Weights of a small transformer language model.
Architecture: LayerNorm before each block, learned positions.
Each number is 128 + 32 x the weight over its row's rms, rounded and kept within 0 to 255. Layers, rows and columns count from 0. Numbers have three digits each. The size before them is the row's rms in percent of the matrix's.

# layer 3 MLP up, 1536x192, rms 0.137, rows 199-271, columns 96-191
082:076148141129125097126157180122224101142123092110205089115141136154037125149077106158108124150117087120153106105123147159088138102090199169183130141081143157160181180150124125171187140039207090164111163162151134139139173143190085120151185129140076096151100126116138097142136155130108180139
097:073127109154115122129160178121161139147135077176196102151127153147085157149118121154119129105092159139142089161139132126114196066104144130086109212154175155143162147111099123164179137095160117123144087146153166141110150099094104166210169141160094121109088140130165124131164097116139119111
104:124177146112138122078151136166139064086157124159092152179114085138108140139132075199115124106126062084152085060104165140154168110126088097126144071149195151126158237166172119071154120137096113186141125152140138148088133147116057070137132115108129116077093119127102094138138196149174168165
092:163117121193063119119189179127125112108089133084150131145113118206099177136140057149129178152123118116132121064084142108139158149160157132179154087114161140108216172114106095128131115051150122098158112113121116111077154133137125096123168130146083109126113149116084100140149199127151162179
089:156093074168097138100137139118128132090076071123165133125080090116110111100165147115126141174142188145154138109170180188144136119135191117203098155144142162160218104112093107159121115099128127095128114105126113181099154185123122102085139141118079128128110103141127117099098137171077125158
091:057136096163148071115163161149155053149107131171147131139159107129065190177040123194102161118182111120190141139104154168102139109069165139162094164104160159128157198146143157146153097129170126158155152158193156166137168167134057094130149111107121121132106124110068157201188195131116138144
077:133099167129099106213171152180124117161192134139117166055122089111100120119133141102151121140160127106156146097120154166096127126138194168163142095076141081109117130124167143110113123083181095089183083111147123145106103139155109143080122084138128171106140173144109086135122121106112151117
113:125178139132133149129117190109173142070148158120125119098149147124121123128087171136162120146094124184129095064114153114060170126054138082117145170095148137133145169085153178166144084129148053149107167133120137159099136108141071167102169172165088037153057164133108103125102086175156178147
085:140091158158112097134169148175195094124121078087152123108142167146076163149106111144109149132143081096184059139119170149099113130092124150135108158064099124139133200174104157071182186109156089169115133180141139150125203141150129136189155137129079083140107119066112112109138172138107122111
097:139101056152121120112107132130112065122125095171209136136170170137103143127112086119092125137177146108133130136151132216145183148131204165151093128085125100107168130169125124118107143136144131135107123130136105208177126219150116095091113099184147148158119119108144152169153095080094168166
098:101139112131091095194068136123138088150120156150138144112245095133129149163073104100033112122129099158147114156125141120163111151118136232125131175117113136100164115092149083178112107133188150145136148134082171178161149147115078113169132102174112130101124106121066172137177106093202147179
111:111154096111121086140156194160116054109087102074219121140121144136119143137131094101130085192146109081214134093108100118142137163152091167166086131142130170124163102095115090127199138053168142176134179132131087135152128136138092074122103084145136139075095081175148107214150128141140100114
104:113066125074130146065087131137119112144093121172108158164139150142106126116119133148134127091045054091119127187131132158124088152062085148181161142078142165152214118140140100113129147157141122145137141134132166163132160176103134115204161098148122160051141090159075156157175169121124212140
107:152125179117116056078128125202137117087090108099115168130177123141127105174133120108099131063132141116141112152149151126140118130097150140155166084106140140136148132212100120077212133122121153092135105183132114093105116092135101168174150125170150160072114133102045130129176153119121167170
089:169142149115170122139150159125134162132112129101127106085086120089078133104135142126128122196146071109127107170108111185097106138130163194157121125051102134116186086093148110100102182151167094146120136153105139120197147163182092130096116081118154126118101098124136068147091159117113149138
100:050132107123155115087127131145166104136098082089172114110137163124111153148046095114091156156142103099156131173113144133133211138085169106119130147131120187145151175143105107145136152109133079141111164158121111153150166195205067138155150118161111117179059061127102129130167204074119093122
079:090155124172124103120166166139193101098128087153174102103151136130023137171105117128073131130093090126194112117140173149125186102098206145163119195090155125133135132162135151150206124088127095168148110181137168150159160144153079139131180156131066102152102121087111111140124166133131173117
099:099112114169145111145186152118165086107137128145187133092179155173090153148062091133082134123073114108201102142095138163094130114091140151142179149145164155135162164164102144152142122134192097111094125168104138141140215064204091096171177094127096113135093111127144096166172173133114107139
090:101097133170112146143168101144185156120167098131146161111122131127120135111164146085133114171101145077147117116145121168141074070097166135102150145093050127125071110120040197193141128131144116074109105105115141119185114082140101148135162148136098112145145088165126124131122132055133090150
096:108133060106129068108167126107122052124115050104206115145161167109111144137120109099111090204177145083165137101134107142137123150174127128141081117142071171108194129119124089131216124025115136115123170151135111130109140137100095084102131105150143112084076125143120087193128094143096106103
103:130072134125150147141105214137149089136174081135174155111179109113137084095111130115126065129104118118151119158106112133048055156095101103134120144085120150133102089120127135145200119085149133140150121126098177211131127147097121109115150089175063158084137076173140125106144115099111121082
111:162151109105134155103171121115147108057097149088127080131124136153108137164129168153128114082212123134173129127155147148097121163065150172157097100128147141137148135119086162113129230068172128122122114145159179115118106162074120152170136159116126136074155186077104153102089106127081130088
078:137125089168115045143182150191189092121151090129160148133163110170051133148060079182052111102128099080173084107139161160121134099056194135146138135069117130121111203126148162149174108123164134123137169179188177135116169157136096136127156119125132127152107136077109138160192164122118136082
103:074077134125134126066104131165170101104127099116113123153126129151106128210159067167091110094147074142174111170109138117142105120042155124178092187136150148131119122147124125112164176092152145145115099133138147141153105123139106108160132132103110155117120091079161121085165124085069153180
108:165163121146073153155163149160118143121126066147156073087081130142112110103102131141108111107188174133166067152133123175101140068139138209112071179051107145117144142136149157124155116131138098157143124129137138183135178166174141104116127129104127085143115110066133089193107159115132149095
099:140078132128084160142119199163159106157130157121125109104104108151117128138137105140106123089142044132179104125087104145155165135107137146140172079110057138100118136118120155168147103110185110146119087156143131129096132138107133078108097126111085077141191125100125107180141152157137124102
077:118158139183100081105144184167167081114120099136184120091171166182044142164075103153088148120127108136161088117127196158120148086078162131171109156078170170167165184176117145113164127083162094178133135159149128157164187149147078101182185134163080066141104117105125152141140185131114192148
102:167128092186058118142095140140130090122063145116216090117158140171134186127127115167079158184149141119115107121098145123128138124122171126114139094164132178123124100126097121152149114035159182193116156133078134188185125133134119097139108137135094139154166087091158116104140096127144095100
096:061168149195119120089113109126163111099113141189106088098133128187114160199130098154113115093176089176171141163129148113123147081102131161139103175160093201134131125117152136106158130072113128183107109145176174162141118124168058162211143146109062121099108070074131135121199153153133142140
101:096076104166193118060121168167157090133123079156184131141147155113072144145090108144112135105105144088159092190120129141110192132049156158153108209113164139150120191174121179150194117104163104160148128145183143152121140077136153177135160125117132127163075137096126091085140139166083156139
090:102129166131055094097106166115144125140093150143160126117107165163127141103131128156134152115153115141115090144134139120141116141122100064116127108160126092133130169117158167145157082076119127164137112137179165145116128051119110112146170141177054086118120114175154128098153098197151157095
104:158146133171127127167118114136134093098088084124127138136193181251123187187077079162069123131132148148127061159151142110105093162115130095120114121119153139140113161141126206081135105164097163193129099124135137152123114184101099095129159164093101144157113114083154160109169134151130115185
091:158169105158169097145141113195156101158082109145134137082171129145070150154159105079068126114167156083163109113121126134085110169123194135086135167093169094124165133151110159140141121096164116138123084166156148120116154112172100089153154130123084125122061132095082086111142135180093144130
123:124144083128142110166141170121146116119114102158167144129135094147106099149079137145099121147136135146178143097131129233168183107098122179175059195085119161115126087134125173198115152093208091150102163146133163136168147158159070104104104103109131139134114128110126103208154110074092127157
107:165186116137181130085150141118129139102102081094140133090233159120112124093105131122086077089133150103187111162114124125112083169131143126159105145084119152141154118117054111125149159151169107133087185148097121107103143106170135141109106098133166074172091053117141114185157143136107153096
103:184156143162135124103153118086120099148135144111127141189167226115110160151091061113125144109128074095162116155172152134126087149114182107120140164127155150117168168105140150088137105149109139092092137161131122111109113131108090110127153125124130117139151160133127149154214177108085108183
114:144148149150093050086172132090155116145085166140120109101109179162117138142072104116141163099117094163145083189121140124121145145135111108148155182104124140149133125184146188147143114122170149154120161164148169118094200217142067168118133144130114051097123168066063139199132104143188167146
105:052115074101082136076114124168147121168138133136139114098125123072101102146137163125145108135119101090191101174128115157141192043080124122136120194099078125108173152110122122133128141135137072120114136099131108154188118103152155178162125100163113164074114093181160119172114240101144169094
087:105119055107125117100114093138148131177123150162141070119134113200122145132105044117129184097179130097092149161162151169093147109145187167164185097101101131125126153169165229153106154102165107086109174135165120135137120151179120133134142133137130117172121153106119152147151134082136160148
097:099126139111173094140175124099195177122157058151146104122092096125094113118131162154077199094053128064121145044145146121121165101153137092116072123052145179153194157111086114160174165087106102125154166122167098076145118156113112141144152135101158117118150134110136179130115109121098188180
089:140082115106062092152170113123127106117122076140122163177100107128135106139128087150128132117098076075177095090118142116153130121154110118168096127102134148144111106142130112093225130126114163132130135086128102162123125182110117120213179110130112114102188117189144032143141188099124159154
084:123124134154141075120161187132183117147117081120132113049146136143047188167070130150081142148114083114183131139096156119101165092111157166143111159100178170142139151129093146138174137095149100158179122184146161145129169135176095112157168120141105067135076076055091129147154162129112153094
110:104144133134097151152117148105167104096119082142184108076117112152127148168038163139129129182156165153101134127138131184148186126100144155146139099047107150117161192146109210191127078114101064084114141170161159132117114067150096115080149130120130072168109164020152121148149189144066117130
105:154095117191129110104090172122117150126109113091108105063152144132119152135083150146130142097129125156162124146113117094065131090120127130159139120087131176124128084076170144184175139104217172178172107149122145206131141151139162113125121125151114128074092070110133102120125130154166168090
110:099090133066107109121189102123167143102140072134150091128131193167108118106137142185113171112080088086122106119180142175144133144118148149153050122085119114196186163142106127091160226065119123107121143122173139106092165179105141173167162145123159140116144173130128157153138118141079142133
092:098114135108150147164093168114135149155178060162137066087142057171082119120069149152116121109120140130152146140144128195098150035113104214158135166041148181125176114092106160118106172157157089117123143132139104144138115138145115120101129092154156160132110130147155089169100203097154126093
104:121108099099104140079134113117174121160162139142111095139098149108131109129116132146143130103148087117158131162144120167136129050068124152169164108136128171149141124137119169134133215080161122072134156171153157155096132182109140213162128131149118116110116156136070100123155126041113152107
085:089178083151151131167176207103179090113147082161142119098175114119057137191021119177108163123112140134168152055124146148092152092138173138141095141109164213118070173141117117213154136054128130135147164174090167114138124139131045110161150135110115142115072122087147145109128126085084143128
105:098081137154096105063145143170130119087084093085117133136161208147118139163135136079143169168097098121173056168101146097149144209137117073139099156132110138141123117143040108107158166150115150187117087119127126151143129168129181192149143110168099065085117075150174076093124126203123129146
093:144049102147133079119209139119159137111106125082156127108163154177094173148097110144106145096112107092170097167102141133098115097076150149179145147104129190148161128123071161129210187077200125110132155154139134148110207161142118150166138102119113091116093118121090128132148137133116115151
108:198146160158153161110170185098144166046157091070110131097146106103115117102081099171134093097104082077165135133126127143062134143106096126152165158122216131148189111128141133140169160131160120100157158147132119134085119153126147112172146099157147116101101125138139095160124127089113166095
104:104150095183170118136137103201148111161112142177142137182158112150073110155144102102069129104161095099156045162105131142163111094088089131188075149072123159138176130143096139113150120165169108128136175125133148109229186130171074086161123112116109139091107135135116121178135119086154144170
111:048136149178138082155182108178128063103174067141124144135110103124094116213135097160141136118148108122210140085142135131139167106142083151175087111112139118125143181141100103138149153152133112178156080133205146123139151109106099109147107102096138107096092061151091132141122146114125121127
111:109123145114138034105123132116127175148082102185094116145168150143115147132124133099041169100129091086155149165132147115090112140143172137107131146089138169137154083157115115120147171107174162134138163151149171163181141110238159145132119144141147127086111089142086077143119118169123146077
112:129116083116129151162160212146142070138158104129144110090126139125114110131092159173151116156157067178155130082122107145120160123130134125116062096074124114110122126087090109118167119074128092156171103186134123139123128156096123060084120119111092113116101093126162087119086108155124131064
097:074133130114104020058180078116141149145075150113098123137164164181100169137105069118132159112143088132157153165117130113094115100115115127133176164134133134118116111103116111147168117123089155116102167177199125113134127142160130154192139118144121097057086119159092156158227138133139124084
083:097124113146153092092153170119160107167169099134140126076155175151056165144096142158098144141105110118131132150121182128121156088078183173186128216096128125119105127161113130163127103086149103096130197197171127126127147122188070155185152112110099087124148144076111144141189169123079167144
109:125125120086148137104147173150164170048123078170137173103120103102107110128107143196127144162141095146134056060162175126174133142040086095087031190094149148123193115135112131109178124144140074180140165102144117145136151230119143128120172144131144117098065147109079093115120088143119167184
102:156093137191122156074093138153108118136119087160123112135168142148089143069125083163114134120124145130116093170168115202093075093096129179166141122120098102143222114100128144151122127138150154145128153137151099168146168162086137106124190104177147129162170085163150111112141107137114122167
104:106160095099107156133094222104134146093139070106160143101146170131127130129074158187112074187113124130131126105156153117142146167111107151151076098136163142132121190124131110102130101068161103162125153106095134147119131153121082090133138087142144114130168166167177116121116157138087127072
095:114100120176117119092191154122137135075133085155114138160077171110117162150073126116074178102073138123174116158106166172090096164124161158116130108107177173155203134183070182183164127121124130114120137127141122114102194131135134115129191119169138104121148138122019088147136169120136129170
109:095148175188063131114149157169156125110158093173123135120138125117106107204108153146144114095066109189216115060133136128137162110119070119193127174128172141158184168159105109097132177159132134165157056130189124160123120156104128137108106117146110078094105061095125095184124113136095133078
100:117090132186174150087087141168114077062080096120163160165097097095104097114097171160140126114136176135123140162125153180130189115034136134179121125156176129163195118186060123171127138080134115152103140157141169125131120172077139127113137109150141129163144128087131175099147133151094159191
079:136138140159129082137157185149193107126134099140178090124120161155025168167050121159060167111135072088178109139117197147109176127090176138157122137098130146156121179173107135110191129072133097152164137159163156145112191118198096108177167141130099072117092106067085095130163145188113176088
106:171104118155156142196141133190143106103108083101255088088147143143109104138143086090111126155138167151196037105152109189181153103139171144134082183111086111136147142126069085108144144143133112162085127126110133148144109123113149107115119111171092075124113105137158113163137138136096130140
110:147110104130088145053152205172172126084097103188170102119172172176096136125066105189093114090127079133174105177109129136130196117038104161179098166126146185144202201174104164086149152081160112156141136120181148184135123152104133163144160138142118115146127131096165115135121126127126160151
106:147145112158120156150167193150156146084177080086126127078165119107113126128111089201112121086116120075191111079121153109135189088122098146123159120109202181151202191140129098112160138152145087144179116092136142142112115158096088138115099118098134128117101047126134137201116110126118113093
105:135165084099144114098140129117129168094094103105149136156188181172102203152111150102148104093164135068192140155152150146105078147135084097101100140153100174130172119144071164109125143163112140080098153120178112105168124126103102077165156107150143103090112142149121130175129142173108070099
093:144161087106141104165140128072172136145116077092150106144133156104132125094147129142102168160023136122121112075098164124094196093167149098120140127123161146166138132134066143151178092094112139136145121152103135156115190133166148117178158108174066113177096088170158055151063194183145148048
093:187112127170098062139151171136200147157142133180158125052139134134089127126120117139085112144167099103164115123149142136105089142106152158101139197118143121122145148126141148164191146045166105147111166170142194180133163145127108116134147137185038100085136116125060086149161098162152149078
111:127160108125123050137173131166142127125142137131086129057186139155117155154060114141064104127154136186168066122116149103104105100076178145095160220067104123119127142091164160146165111151165169155113158176123198155079181125103134155100129139159133096100108139089115134203151144147187137126
090:055173127141212125149155182245155070108129154160134125135156103122085129210131127129111119110113113122142175132107146122098129115093195130105093179146140176119141120107099096133136141160152129141126083124176133151138144158151095131202151111109059133114087059078129174118152172064124184161
117:179083100165156121077127210149153131097105104177187104113200141182088142131081064155102125106118101090174103167111159149088211149079127155151169162134182163157187210194104156130167142094161127144123137142159149181119143148090130163160166109145125113152123136124156091124123126145119148133
# layer 3 MLP down (transposed), 1536x192, rms 0.116, rows 199-270, columns 96-191
052:128116104144190118159150114107126140111110139179151172161100104149025156123150078132079155150125115165076097119062147109189146147159189145142111147152170070112138072094073109133076121135087103120146142101084119164116122149135111125110082144122125138134147124128049207128081124123175169158
143:143139140119109136162129110124105147145144110128138083095088103138135134149095103173121117094155135143149119132061086121121139072120095123112142125104113161085099160153169149081117112125085157127113160098159130160125077129124133063103030111109154141135198210094125109138160159050104138095
103:112163194147207139077084154097136126089158140137075156162104136104084202136085125159157157088092089098138086145157165128131096160153091103164101128132138116167112183157162079107153136205110146142148125124202076093128140152094136131094088137165168148045091110151097116138112162148086115137
098:182141110081061177096130183102072099156108166158114131124082109111138151111146113107110159121135118113104139152133153154102147214113202157064051127155106090097119183119208132129147105126141103133149122152196135174169101137080042081083094106177158097107085147121135088122123093131121166158
092:117128115084197157161076134072100129091137103123147128159107161143203142178136126138077122117084080107095109185136138068117167134124118138076144155160163121115056130149159146132163045121155168121126160180087118161134079049129181156136138129138094160157095122134127098179117114109153131126
092:138107079154098100103100156120071079148107167126153135113084102107073160128118108123116123102099125129129137057061078124126142127115125111095147117140113108093121127087111143100130134111125171099104120167202141158117129117117104070138099123179149109107148128154143124028186124113088176105
083:142146088157128143088139132104098156123054138114150130189118126142070126083148077131107107140157144150095058117078129068164165189192099106100153156210077172122085147206134181131141079109097129151119179092082112192112119099155125149142132105138164077167124139093119135116133087109150132150
108:154168141180081155118132133227147097095121198064138140097089090089125118161087087134166097158175155136136101109147114104109078102139159117088097143114073070132170127138124110166138112151124076130127165123112136108113104065167091107125158119143144154140137088097112070190139145207142102154
072:118158087180116107170136127100097131153114068092112123102182055119094147115163151114119124140173156139154158125176189126163132117110104077131142139126083119147121087194141156085174179095135137112176081089178180117128157174097147147076093074157096124093101094065108102086090108111063096105
098:080166147089126185126119128117112163148163134092092126113112095143146144086139161160135111141086093173100118166132106057122091047117057133112151155130125162098070126152099139137148116160095127115127122138139141107073097107139131150154148116103127143163109130121106111149084155182173060116
091:117120104186154112131089147185090127090098113133052047092135125189096106070126132116113159125118119091129082097127132137090167106103168097119159112123150152150067149133169122089134186141128167131117110135100112118151159133088208152123134130069101156169161150141162086075085150188134102114
124:197137083115145087149161127164140120116137136081124106143124111114108086126032127083133117177138179121123135093103104160136148159156149150136169135129120175130168128088129130146138145204125106144153079154036063098108145107105130117155123122141181117139093132134110081089044103144113162166
100:069140106111122200163150129107078099121193177146170132099159127131103171180093131056139088079095122126167179078105117163128117192113141133093086207110126123114123155115192155153111083092112094102115143132162168156083108164110076126080125114182180105165148116116131128166107088064139123090
104:196174130138106067120097158165169151140159154128072130123137095103159120136097187161147128087127168067106100135115073140117107102199155168144136184124158191127111102072096167164126135111128144147113167109156146176124128121142146119118087117202094142116163094157176127099106117085199162143
089:141126123183132128060165139080132156127101143169169109120172172129067163136238105133149128156110113180095112126113099088183132119114119094097162117131158093124074115152096186061123111110153155109115102126089154115112104146117158162117102130160182109191125228123104142079159078135144107103
103:081199096166147104104098192134088054100025116138167095088178123093095118131139159157051091130153115096173129143112112173101157090094186144089097145104093176148192110144129132120151147119089115156138127144085115169131187122153121116136130099120150161115091106070147109184124159102096129137
062:161136110133098128088150147130160147130139138089168141163086130076091113108090185064166201136166136120149162129164117120150111122093141095130147214068087187134134145139132086178123133144153134140146168105131164092113098177119128130127116098136086111146161191086138137086137123089093132055
070:206125137126098093127168115137149115104113124160120184122141114182127119132164122103126084150181124156099089145121159173153103102120137095191092096169156123044143083159081147153163124135074161138140130132146130152126135076114097123174076091110099097178066141112129156129143056179073139099
083:160134118141143184168068080056120096088166149081104118126145153074088128129088143108169134156131165133142158104128146137174111132112147075185138169145107059139114097160143129148095209180070110084138154125110086136096159124133156091170114120068164121130131087111118150154151163092133152147
094:160158082092120103104121137139168088152083123116149125126120107099090114126104137066122109147118140121122116151132078133143134173151142137103169123150056119150104167138118151149066093137135165178179107164092111165084096093072183047117168127075136097152082119132156123151089153130093150140
105:130133119091119125012141138122120133132119117191167188140085138123122066131129133126126156090139131123124177129178154175134166154175094105125171106113085074092095162150165137146147119135086181136123167113132108121159136102081127152137120096113153086059101152129101118152178081158130136144
112:108159123163127151124084073087168103119119129121138142117201062065066119163045130180097127099150065172137159075122166148113111193119117168160117108141122153127121106172148086168086114115178147078106180106111122161151131087152092145111102121157140119172143097120118126126125067099102126124
072:103118083152122157168130112098193083170134124134153139118109129128092166142167116110174134166129080120115111148097122097121129130158147143092147135172094112145156165159088096130128173147108137114137130092079139106145122128124165099143101156126158125088162122064135127128143126125168074100
114:059152116147159069158098113167130146140132161124163113147147157210065077203100089151076078115177127159176180147145136097173121114056142133126154126149114078163091164096125096076092136093158166176062101135109147118154150193111141103124085168091146095125131166123153129142154137204144125116
106:128058194151111142134170055151108128111156088174182127128151130084138111150122091146140128147119180091052113204136126150176085107123160190137190076102123146138177195151081186116153132140159123107094154169128125157089090106076124125111190131124116131105129113131135175071160116051102055142
107:097172114128136068121119096110075153179162145110117138143167096107117175141071121128130169145101181070076156138162129126149153055176185161131136125165165109142098138198163094100078139150110206132154160096156089073167120094172127137141113109160126166152092117122069150106126143105147157130
058:156134130120098159146106135158190184173125201089179138103156086047046116171064121109163147156162128108181149115138137065108109142130109102122105162157134123081146128112115160196088099073159169113118103092164121111128104157113101214124074105141181153180076165119109105144101147078102108161
107:131136170089138110156110099099100142160123159115078133129135098106084122197143167148102119147142068078111196133132128164142066103109084112160136124122109142136092190148133117093092096210145105080158169143139113117064103133110136106154117141117121098066117087139103178157106105106113168173
120:135144100119074185105183140101118099118058176139137080167133098142163159101118129080078103112202129127176071129157163165082124186096112093122105125129122146120105120099108120112075167138099171169126124143106121152135131155047130080174164176130067178126111092059206125131075174120148100176
098:101103115076081111123121160129122208127161122116143117147107091119082179149127150118105111143089146106202173136098112106142131116126167161120148115159102139116101161174103108103123128122183158109111164076183066116140101190171126125070097090093180099123139130126167023126114176142136111132
083:172117195143188157130087091082166139130156120057139119116123049089141093096117173125184133159155116147075110190148149108136051147113122141170144164179177173153093084152115163141095086176137174144159142074139176143144144122125137170201107110106099130129098172098130133137157163097127121135
110:118134116106154181133158124163080160121152113072168145131093155089068173111179135124142123101153088100088174115141091199161126104085083080145116174142102172128149099108131132079154146084118155121190175119154165067141134156144158158159086126179179145155097116167103129135122099160122129143
088:121126089094157149113128146121112167140139130105126125150165169084113081154120138057131120121085134154184136110159111098116133174094141015082124152163090082142072172136126173138091119138131086153135081090142183148084123176112098170141099139192124140088083166072172092148125176151123126086
127:083158113145179165111166085113135151136136150164097117155173088183103117165084138119103076107157115141121137143139118148118169110096073132204088130129123156122146047059130129112117155055120153171098138056107122168112070019151156130159139123100136143138111128128104127159167109121159146103
102:139126180114108097133089148135130129116123105063159116134117190138114156121081169119130115129172146136131138142147119189121126178142108189147130127145124196124125179203145072156073141087174091077157107145119059100123155103152185114164115127072167146106115141097106092115084109117071080099
105:157117145098097111098099143126174165145106111169171115076130167153161113104143107126137120099143206106103157127120067140151088105152064157152102130152115108115120132127133189122130172132153062089123206101070204117124092074135170188172065113054084166138138151141130117121182142142222161064
120:110199185103133125072146116191114116151140130124185128096092159132124091160172090154077125090117085154114110123137112090150119082174079186106118124169088139137151188142139132175116122087109159102127131109108092120154141108184129124111097164109157166092146082087115149127117152138096108126
104:139124139104178136150113066181158139155136111150190084073135089145136086127134133101168139161108159154106112122135158140149166158099106087075181114162140064123178084158089173157161158181118124211107114142106160140111120069123088121160145113147064092122139134105157111120157132126137174113
090:191139152132162123099071143122189176097149061073184103160097185093132134161061128103138111144118098178180103082148117075163141147136072129117089187132177114114147114075187105114191089168104133231153151092116133135135089127082142125129104125159093135061154117107169124089100122140160094109
104:092114135057099165157131103174184085168115205128152096165093132145061127109141182073168135159104121184095128113086143080142151156173092090109116169151159143140076161124103088152108156107157121085158122125084099127138166077071157110176135144113099154166095153144120200116152170161190129117
090:116143108142060050130192112142140072128058094154117119120143143076115140093077130119134076161093100168171133215101106153155088153182118109176153126207188096177122078140110144135153122137139123129070115096132162092093122122113149109194074126141085118107111114150159138111104121120086152107
063:160116127161149157135156130158025096068098132117081124132127149136048085116143135148179146137141127175119124082150144113156092117123145102153158120132114080139109084104149176148177131096098142150181144164133140184059179115113089119141140158113115128098167149112182132137178118156122161167
104:144113074175191191080121149106154177099135083168108157116081068149121151134175138168151107147077119101116100145080143043153067125171148095130119136123176108139138121145122083151094139173116105186144114108075100147090132117176114151148142156077145128151096147138146133108067105144153094153
101:159119142075077164160199126088104117133091151139118136110104115087132071104116099122139100130117111090112175163131119113237110123137094120157151136064105098109183127112150121079160153162125150109109112097178109104173155122126126147136150116094160149164152150124055182184133121104187143120
131:124106166086084096133149104172213125156156196136116116139039164167107088095177131096117149152103160141136138061127150141221128119150109080151158101144117105131125135124048129093152154085187149109169122107092117096116141141098104151151048141143114105105142107136107149088120122099175096131
091:150135120178182186136197085093077131157113138142146153103065174115085176149142119106133142183123103140078071087122087116189123148093117074092135153165151144132084103086056146133154133106150107166145104179098122140120114105117204151136146097117145124115164114122121108148168144171172170090
100:102093173158130100183089103119168108147089161145153148135129160129109125090150110107185175199130140174102085088134127139138126160135157050106111151167161119139133148103123120130139104203155166181100159057090080089126138094055116127164121138096118113114159132127118114137097123166178140172
121:128152113121157143163089130119075174080124145143141095115109120136179091082092182165040107092108164123203139115113163118112094069121155159112104150140132113141118117133131169116121100103080102112125141137138210173069143139192128133110086159126119098146145192109127114111120169084103128098
102:090089120121160092152182104131175168120161152185136166128126107160138159158182146122125115106165134109131129123188162157196153109084102049093112132113075121147103152160118176167137157128148108086135134153163146229130158171164128133059107152131079104090110089152110115124124124088187117150
088:077157082078042086166144140068124179146136081142129156119172086125036168159114187123109079118160192123121178145131150109122116104105145148135146145126155165104162136142160116126097119080165149095143102058128164145114162164100112137148127134125159092097084128096098162181075151127065121146
113:116126133147122137126102130165103118107051126122130078094131186155088120151120103105126166120121110087132141094067083121101176117186180126180193184081107083130150124156094103160152189142104106137175139167111079113154178161124112146137110149162168123142114085043143103157161144188154198144
132:096115126135097128133071122091081122129128115162118153121097135102128122171144113138120128105170147131114131038126128127185177161145151128041128086209066144115128142131169162141102135136084155141103140184158122144159126157119112096134084129148168107107145164112094140135109143219110171101
108:105157169144126109137145114118161087146142119109187108106168165184105145122164111141119123146138156093071107099188135100104149122128117133111177076159175099148151197182148098091163109161122148104103080119139117124109109105081147119110155168116168093098099104188087133149097077188106099154
113:171124127162136131168112120083097067155155147093121143163145161120106193124104097125126093170159114165100112127122117154142172152148094107099177113097139100117174154101125143098103137126122188129137114121167187208175128096093180152147042121153148139172063132188197171117107065122133115125
110:129102086121164119090147120115098133128139109188116143094107154120131140131131135134152131156076172104145133087105141169126208082162078148069149188096106159152112097181161115168172122161121170148103162105124067136112127112116183113127145095175143143143128102134127134138128120060144120132
089:106121130165074148138092111162130134093086197122117101071122158080118148078224090154145136085087128093083150108110097152063207101138110114090091116197163088132139103122133172130168104127119136190126130122090090077110112145126085111091143148130131116124105121150154160126080096128093137153
076:127099122146155145156121087153129164145135087139134102095092097128091154093048126116125135158148155161120126124132133073160109154136125121105132080158099132105110139092143204130140149123095122093140094096137152109101063096150127161159082122137168154146124111114107151063092155202128100100
112:127101119104117147081118174142148156120142112083179112141115091135094134109122153142099202139183190127139216158153126145123174204129082182113125109155131154116080096093116112066125140120180108097101095133140139044141107138131169182147133102168163163148104158167145120102126121116140184141
103:081109111077093102135142169133132186148153127169111121132136084137060137146075109085127132083080143121092160124077139074086129160139182105155141186095111178118142101175116181166107094143091116089138171113117080104142145103138154135134143131180158106126069073142164109090071138151068067107
098:085102086080145184146135123116178111143142168085134185092098118132104197153177107117091134117145185097119176112100174111133131171139131083072090115150142082148130129131139112172130110140151060153125198191114123143108139097135087139161118198161124151145163058176163121146168111105167098147
090:153111158118101125090152165173125125156062164159131166078113116128111059194105105132131103115137137178111179128126124118158136144140092113175141110095113082088133122119057170089133138112158095170135129105125070088138078117146076040132082150102154070112112127106171155128144117112061146151
122:151135132176136096092177086150132093098142105084149096150097172092151118152076129090104121074138166121095108077157147127144085112116140123126116088120170131125155155133176156059070120137049159064160096091161126168101189142164150117073199156158169082183156110193070128166121104098110132149
108:138098099079079148118094105146144122118087138214144166143061132140116109155117113125143104099148123095143129119120092126123173149179095133113185142133147108113146098126118144177113105139158159086079161173108072164128105088174120189122134126213090151120196167085150122129104142093101140090
064:175124146185141062105164123130112141143150078117116072131073147120040071114104051153101104126130140101120122096117199105139178094059141121122172130181112127177121074116115188135137164114082148128065154155141115160120144118099148181131130142123167147112123097165105094049149132111107112114
105:162074144075112162148130103142166092089102147156134157154094096117127125072109126067121120124111112082060149100137132138140118184150135110089132133139142103108146149158141201178092141108162085130155171113130147104146095161164121127114183149122104168091170112143089133090152064086127202188
116:153112094095118138131117142102102159165159120125156125121131091149049133090141091151061175138124068104144127137120149116120146107111127172103119165176172106144178139134131042084133128084185136152123194073123131142183148159141118108112116136129156148116187160101077117140128127112149131158
109:146173091079117126040129143156140158181101121056091121123169097103100190160091140113141173159151159116075124114119141117151155152114155094223136216098144144164110166128132143080113097165152082111179143092119117160177165143122134133117143142164155112172147152117129101095082161171161131153
119:143173128128139190137107135107091132125138156159080149149142087202120142117151105116103137138134180103120164133158131060140092174150093106154139163148121113148084093185112144108143129210155139121123105121064155139099127047132117105102113115133167101112123087109188112105140129168113140146
094:086151110131079128138132103174082121154093107112125133131167134151099123086110121126174094166146097123089087158115148107164118136133156169179131121183088122143131106172062199099124086081133106137117111119120118093110131109099147131132104126116122147179136099168129143150100131204119137106
092:076136086103159099131147100047154086068098140129107076126153132157083150181104121096093146097141135135141191037101124146144227146140143059187126096160128112124140078115124158147167161105120150036133098160120173083143144095095132126197158129133150138133108156109182141133094085189135110117
109:145156172070082144180151178117077141162111122138084172147145136124116166115081152141154119145207129160178143102149119102079140133125164153126161062123058091150104157161115178155150152128157137177134129107070151150153094140072119139077089130112111101137106169181123072082137155208164113140
120:099170099125087187157123139070131126154129125178126137126167145090117145150119191133083088136140152188163125178115135164126133128069107144127100127095145109116088134106149107128157091084095047145080115097106161126143086106073162156097146151105090197209114122098168106122120054101175089157